Each number is 500 + 50 x the weight over its row's rms, rounded and kept within 0 to 999. Layers, rows and columns count from 0. Numbers have three digits each. The size before them is the row's rms in percent of the matrix's.

# layer 2 attention query, 128x128, rms 0.0726, rows 80-127, columns 0-127
091:547490473497480513428484437569511519377445505504552561451481435522543510564544517460496538563504560457529463463425359516557544499454484534538536537466541526525593554524393487449490492495535555472372554598504542515536454622574497549501512467613593537410471496495510542526475523554491554555433436496549575515511474421510435486483533447549544454438538477543582447434499482426502498514544
105:526439468475430486411535507536524539330463469499452527486553458456441534501542472555595543622467505451516422563492463495543498462520484483632445564511525524559568539445517444456491458514490501496480552478417559515456451517441518549551480453537482495490501477539580507517562558468494609578499433454474626530529595438484377525429548447453469540544471500559444478567494525465476526476515
089:616484549584470569487542592469518465530550527435424446513476542469478508479511501477453499507558517493444555452445458479488450549523446502493545450534507513406480432550659461488517502538495447468627449487545492485509540405512478527579418560507388540471558504502409461496425424534569479535558507446481539406528533604510493483530497578458435457541499516400517549485505500550523560409466
095:539427468411510540534505535492432500522466502542468477522532508529456502465542421421478529514468467482493508414458532463459542514472450496497530426529507476510426498485497490426530474472572490466481498555460505453557441416564477534519600510469530467447623482491510586506592555408424440398508431484459475564408558506448576552514483619550494514541456497451635454463527592514605470464612
091:517510480466605543466461428499584407500516407426550527399517529512517495449554443561499518515486466451579471477452477551543524462514565516537519484530508462404594509476400358427553445586499476532543478497525567555496520499494439506505492442458538461539450546443564546531460545543411602549514554561476581505497561516518492431466592433480479472493562445573585474554496530457485587545482
098:541491500430527631494498496497553517510540409562504536456377450571534403503524446524510483413427464545503472583373509522457460499479525493394499460530495499452584504519495518543533352605529523408605475547608400549494499466431495429493481465452534515461537482487444485520509583509525469504519523516440435442462474466542473493522582524433480478461538457505516557493515503462557557495429
099:556459481536434485510573596491500412422446536519498453551448431500547463453580482492525461519430458609479542493475488520516449520542471542467441488451523511494462525497550560539461491416458543504408462458491566445591532449547520533502503529504488441495617603498436550502399436551580433435567440508513498499492486489515543467536542524421633424470416505500412530413553567547531583495488
105:556460483478480560344487511519536447490480405458558500481442452527520437549486516491517458495369521541552526562462454523498446509451534470461489429511543570512521502540509487549515603553578542485493516453588514454511578436480510440442522570484515449423582458541485637540475581508435446509664475464425558551390508502481564503529525549473551452463526524434480543486488543474538549496514
098:574451505549519548388463471596584477472541537486473551418497467520497533569533526546485480523532530494533497509433381475552450537458463519520457445474470613480462471499544493512524558614585545467521587519573440483490500470509440490500619586505527535408539471526537616460518628473487405491517420462417461463460565531461488519560433556518584434491474539457498540499503494528431493459541
096:457467504503592457504473463446593431427495560442481496496515462458405510516450447462449538539424541449498465545541534468550484571471450497524560502581491523541491491449527477481538579578528489539596507454530475433592548441551489515527534564508444494364537510532578492537521504409418490464546529396450538510387514521462537549508447600489474448542554493442596517578447531480538390442544
113:544490474530414487520496472408450564414437507511484558487549429436461552448501430621519508571489518461513452594405461542505498492484437514459475493507502522482470611524453534520476437558526563529527471520447500421534471559506569444557445466541464548514396484537520392534346531504537580507533449509488542487595476479503397519533533478471508446486562430565450507467452522393467546449440
103:510570490461558483431451523470552454483552462479457524493458617527452544498562547460461577525504466460484595483433428535604520519505463563586522549549509526432464440473508426465470494589487494595445565428528551468481520518448411584463467537520524509480543611479588489459564448488452511597493536451452483434526506510509438509460552478562430560465521524416557432484466504610533381464511
095:483506505619501581489478473581528527491490502413494472493525442571580478525518588451470464510529520596473539499531480530507443478471503510406500510482500427525548478540451453490478460511506501434456496495582491566496491534503504513462465451563563577584508535438490453528509391596547506492535461556566646537549534538538540478574508496437512387363433482465492579410631457501448533517448
099:376430485506508472539550493458412438492471500450521514553538531481516603442398455499480469518413510535498514487599490493481491508450466533479443552457500427548428493577444483467529596588468538581549476454431420493523527434485585513526522510568446549493473607537468475531530446363517587467506520566477466507553507533481507550484505410559462545447559414539581472564494498464503509577592
084:508502523472454506517453552476474565457512306588548528504392587520535485414490459532527495454473492540493545464436533498412485539446424530488612478553585547506588567443446487467487511590507478484554457591392469542485492555474539519519478515477552609548468499498480486515413483434514504559534537491432465498498529618573408493441538458544467511485529549444546430469468490538481553502497
091:495497514477476467527467603477464580569513487546510493501526521515581569453483550554523432506570513489552456507515527497501501482540600511493547540613446420533504468563434473576447444387504464485418501560496531515463464588423541500481432502466455552519390441517482513456435494567521585481454563570585431548546516479504396477524596423460491436478502413546518500499507590514567537540379
094:529512483551499572447511463505571481549497508595523460530488449523497501529493523516574570490493444534457559486468420454501505508482439435556567479529551529455486424527518515430412605482436594463440532474594548464536479488569417549517510508480562411361524524486536537479459498506484402521451448492474478554468561541459553523543519509543609465559450666431465438508467476532546391537546
113:431495555527560442628535493464431486542533502504523509582544620514510537427520483518516499449567510501404490529584549496490511489568518447514467574490498372450478578470499533499491425365406451528479491540372510510502467578511549542546459451502450537598488470510444414474514419479485553448454541548567417461593458493547463474497530452467420577522492444533427492469502464542517490525498
101:464426473624568561466514572487582450548522554376465574483607466540472482465458559542484470529531493549540601489497345482587453468492497523460475533466467536452455505502524527522500508464456426528438419465562475553495434522467409464459533533533489572502545485541567571523441538549473442471456494578521520494422463546526511443497486412472513487397493481534501598495539536552379522514498
089:551558544552567494532475502450533466469458491395428564476488532375462448573488437467526521492530523411507499508457490544517476513520482576452580539512536515441540429474550514543533559587497431537540517434561421498526549559448485449487498510524443453346462451534537401554391472474478551544465463401492566391516487467521491524446485527520444517522534525469534592631550448489440496516459
102:472463481537512521533559533590484547637516489561555422465471527553517523495621544421469511493551446543538541550551554571493532473481554499464409521466407467381465564523490459484443366501557486446464536478515531508462412484524506466462481512450507533513511492522498555528425465585582463499389479600584493530539502479467530519545490439481552451395468538468463534470550484588438556443429
106:515443451482445530471511468564591532377421468481495508395525397501480403546570549485512462498458602470590530522382495548522517447486506508448574508526528474527524533423471477478492462547555493496555495559573495489500511544497475445482540464508495560409420448431588549614478547548503563533594538498498682509500505399509525451451443487460507527480493572489541493454507494493498463473464
116:514504457532483527505477478603515523502451384550564529434444491517566439551515526518575475530480531497563499522416396488555432477491564497490534550435519528477532594518486511539391436496545478445435445587502509489453452615491486491492445516466491515558416454453513534441414512580544553563548474477599561502540468440544437418498565406468571434451513489492471508506474521426507532480349
099:462493491507555587434497533532548474643599447471445477506420518498471443471440470520549507395481486545461518491496463568549481512530552501518543524476437461418525365550503482530514507539475391551505401512571399540528585474448506478511430542389492426499607508443457598494529525500567511497488536554463441406505493546566459435484539454449448475484539487499482595555432496494541540521503
093:546493507554495522491581597497500488585572451489517474474499553563564499513539519426546473506479491594518574407540528504455508545482526470472471559410527329417544537462492470500508458525433486538592478532517447507504485485466589423499471449566533472513477564466400398538467445568620512520505496529538491518568515436539513459548488311526505506500498536571523480510484468450517529555563
097:359498538477507431568486512500458424533559559450517489515552571493488487487479460413478511442580486488446441497565561495564546547491468555458551505493441488464433441496483527546558485398553469509573521438501452550462505458515540494508482567508550511474550545557468518426611394502491513457408550512487392424504451483468562567441501497533447620482570386542615530512546488544500491513582
097:488522437538550506452499501476529445576390486500517548416592474483514495505500506492431550534426506443548627551484464474537505465566558467502488523546501499435412520431446493506524532536602551549478517587511527465576416503515408525520563550584470586515434510512611503522424583515431572599443421495533514497517499386420484473501532555498527464425571524487463425483496472514452414536481
098:599496505488495541485382540514511452519561513474494417489457503558577503554474524398446429514410568559580510473460496499473518526453480490486498381499488538494536443455526498590483641570509517529505557536565530437519632402498474535458549507523495508483500488485435542551496505473519446485576487489474495423422506582559513411569485608474496376463532550395491490437500553498551514516488
093:431420444652489568458555437556552416390493574542495506489529413540530517527470472587500518538482453470475471510542449508545472434475535500524493469489518474482468474522502587457481518586581549508549457405531537426519478495565504530530430548477566352542499540519569580511506544461456496434519470507533478579510459473392489603571456497465577428497531541515483501561462579422534528508510
114:558395512430470469514555494449480481464564472449426497532507558463527544522513475562498427523473513562469434559564438480492477500555460504530500499514568430554496463498496493511519622518485464536548511422360490508445469456424555507482387447529436476549531513443487416489480418480529579491601519576491529514598599585559448480451504446508445612574449451539447515549532482553437575529482
093:437502571479554457608537492512492426609533527426551527492495581419545578431524487456575543427541480519487468562513528522565538521515513571439452524457443424488471531520438521459579368557498513469511479467458514525406554499441546519522491536426476528467516519451479535481581422497423475471470516568548372439488399451444464524431487430483425527498469499581482536571500492541491587531570
102:536566495510514510484520487626456549582536487446519398523476480596524573528520555585464477443531516557521437561524444427511412559472498447551453431483463498446472465516576496551472522532572547479488496480541439559483590428530466444523537565447429467492525525494396553417502476469484455398529541505505375530526495555477595487601524523502541423515405475427396529491574480521537508477480
093:535457471448514399469538531473427508509563479413519544425433522455541574563424497511386502538541597510491462549539401469508528538538512469569492498482419444545476501568434434496606478588585586492415537401534467486420584527480539431453462515565527520540473490441534482482494490433464540485461504513557466464552456502537525506520512492532407510488489415571617475546464475477446391533507
096:518509520487485504575504480504471499495483482407576403545436491517577415460575529446493482467513525516488550528588569566515461519460525511384460485464540448487423504557520502502410463486548532356484499486545535499485497525520514499484508518417518509597463489483461420511432437566561478479574566522501548410553484534563568537617498409502502416442437499504486617432629476555528551521457
099:501490500467505449600511513464510527544592478492500496466516524513543429465506547452522405489514456521487527512525539499542495450533636529396538572483497478428438550565495469507465440504406448438453492501480479463465442597533506467491505515459497490649484506457473484446475399509479563448449551546548466497576503550530476479535522327540472452443512416517480555481535536632507548474364
099:554391481515432509533549486481476553411532493445482429476526453458476591518479457618589532651482551483504556565447553490507499469469493437574475481492520562525489525505562433512515487551439477489533458479479605409457510512539518465554490469553446475466474508452524532495436510433434635471556449515536608552546532450435535522526464518449400485543497514570382501610489530516483540461500
102:471588495555579504569540530479579432654498538445558466544589571493543481493587538376445443497461510505487523486587513463517473492523447458517518501511463465457451526408556504497424531519449442474479558441498507421534428529548498544482543522589525532538464439510489446507416456583502510497393546538561455511524469482482474506570558419490547487415428499441476475409493462574596447489441
093:527561546433486511504487494569425577561468565538481407531499456537547570554575672463480481430524502571494465515586466390498437479469537487541433502492454525536420519523559536488465471450460625497441550455473454538472511559510493498499514482450477493539545442508487420434578460484537423471529560506505396506442466517441481529544431464500547412548418500465439485453563442560437426469548
095:566550480537483518503489465523490517537492447521577476546474446472535485480557538538560503570449463529575594636573517525481550444459578479428418405498476455488491525460514530505431483474467580471460508501474530382589510427504510479468494510449512430491501518506448440544450557497537481461561534567481482556514461498497526478568473479491545410459484597480299468501594436532473587598488
080:440526504508624549526569522448557469571482455463529555496534512549432481476493527479437459482504569473587508561626550460569568458537538504446532619512396454463467543509449481494486474496492460477393510504491494509573458519558451455447498558522530492560528459446565470458483459603492496417565500514535559457544439494571522441543545446461582493458529432445526493430416493613563469530396
106:479480516474530451624501573459453459555479535478469446556466565519382522438486439525511506446500425516420520439545619518490495530467494521538536505548489533454418462502541495566520538438374422558542432456475472431546538413470494523507425461435431467587600583489409481472480474452452530483441592501536469456478548588546540521489489505477414456602540466526480533497499567538570508488559
093:477543551450482530533536427503496594505524546523387500535587449437423441474552511523521410500548545496465539515420489474521494480467522537440485517492488557496531479527588532524463427524354444512515460484492430567497510581555420458436432467493460614494392496448519366491499514483536494481620550525543604472515458584562522529487482446520506585481473422512452568443502525524412496475489
091:483498551455501475609508461498536554420538570547483486516554462415501495499571479495522478514585490477454503468494541421506444485444510482501520532492497497581476462499539538549512439615466538489648392380411444573472487528469523446512431461485452486549540505403574423518576534465496557432606501439478421429575463456517447599493504475449497532581529469534492463553485510562406480514523
113:533571501606432560401595415598453515567561537555480467467530449515512515533510583570502510487589490500471478516497364464505497530468487432539467534495480537395504481553479453477514479512570634479397513488618493531486501444543446476494471522511493411470525457499505565477512475565557430525429484485529476564495481524454524500544446477528571419482416589469420492524542468386455476494515
091:505545490522533486615497451544503438564508514478382586483585555582443443464532457575484449463549442564469541514500503523499538482553501599449544571542543521418514498521526494487437480440442469453524511446507531462515450461464466525447382474496530454547606450500531451495533422593493534443416495508558400500479504586525529504406469482524452516465522481475527601414569593603502517521438
101:511436430432484556431512473532474559493442444503509524446418458527556483521481497564568492498402514526631463599519435478502543475517515512487475592449403438532581584485489490469481452528616501520479543533477447575503418582482588436505516537485481484479446475480511577522463462526657537482550465487478520532517532536492454426500538404540566556489570426516494500518492530415565587470427
098:511571466533633431523489416547463482562575566495529506472547491575426452409443542530472475442534484497453531462437519497507530502480481483534564493516642466455558417528506506421494593502390467467516510535572503535553523456547489592481427492500551519456564451514476518440567473473441507484380547620548461496403476495477539525436449553537405436507489553460558498477529461538541447531540
092:659499554366377507455512543490515513522602499591435422521423449487414429524518505526533512512520461502431466599464512494463455543492536445568624451517538564432496492546576489484480518498456571387580548487539489466465451426516472435554419509562450485545509506499464513444411500522546534554465510442451549483538550477510468565535452498473499486562503505535472525536537455543462422491456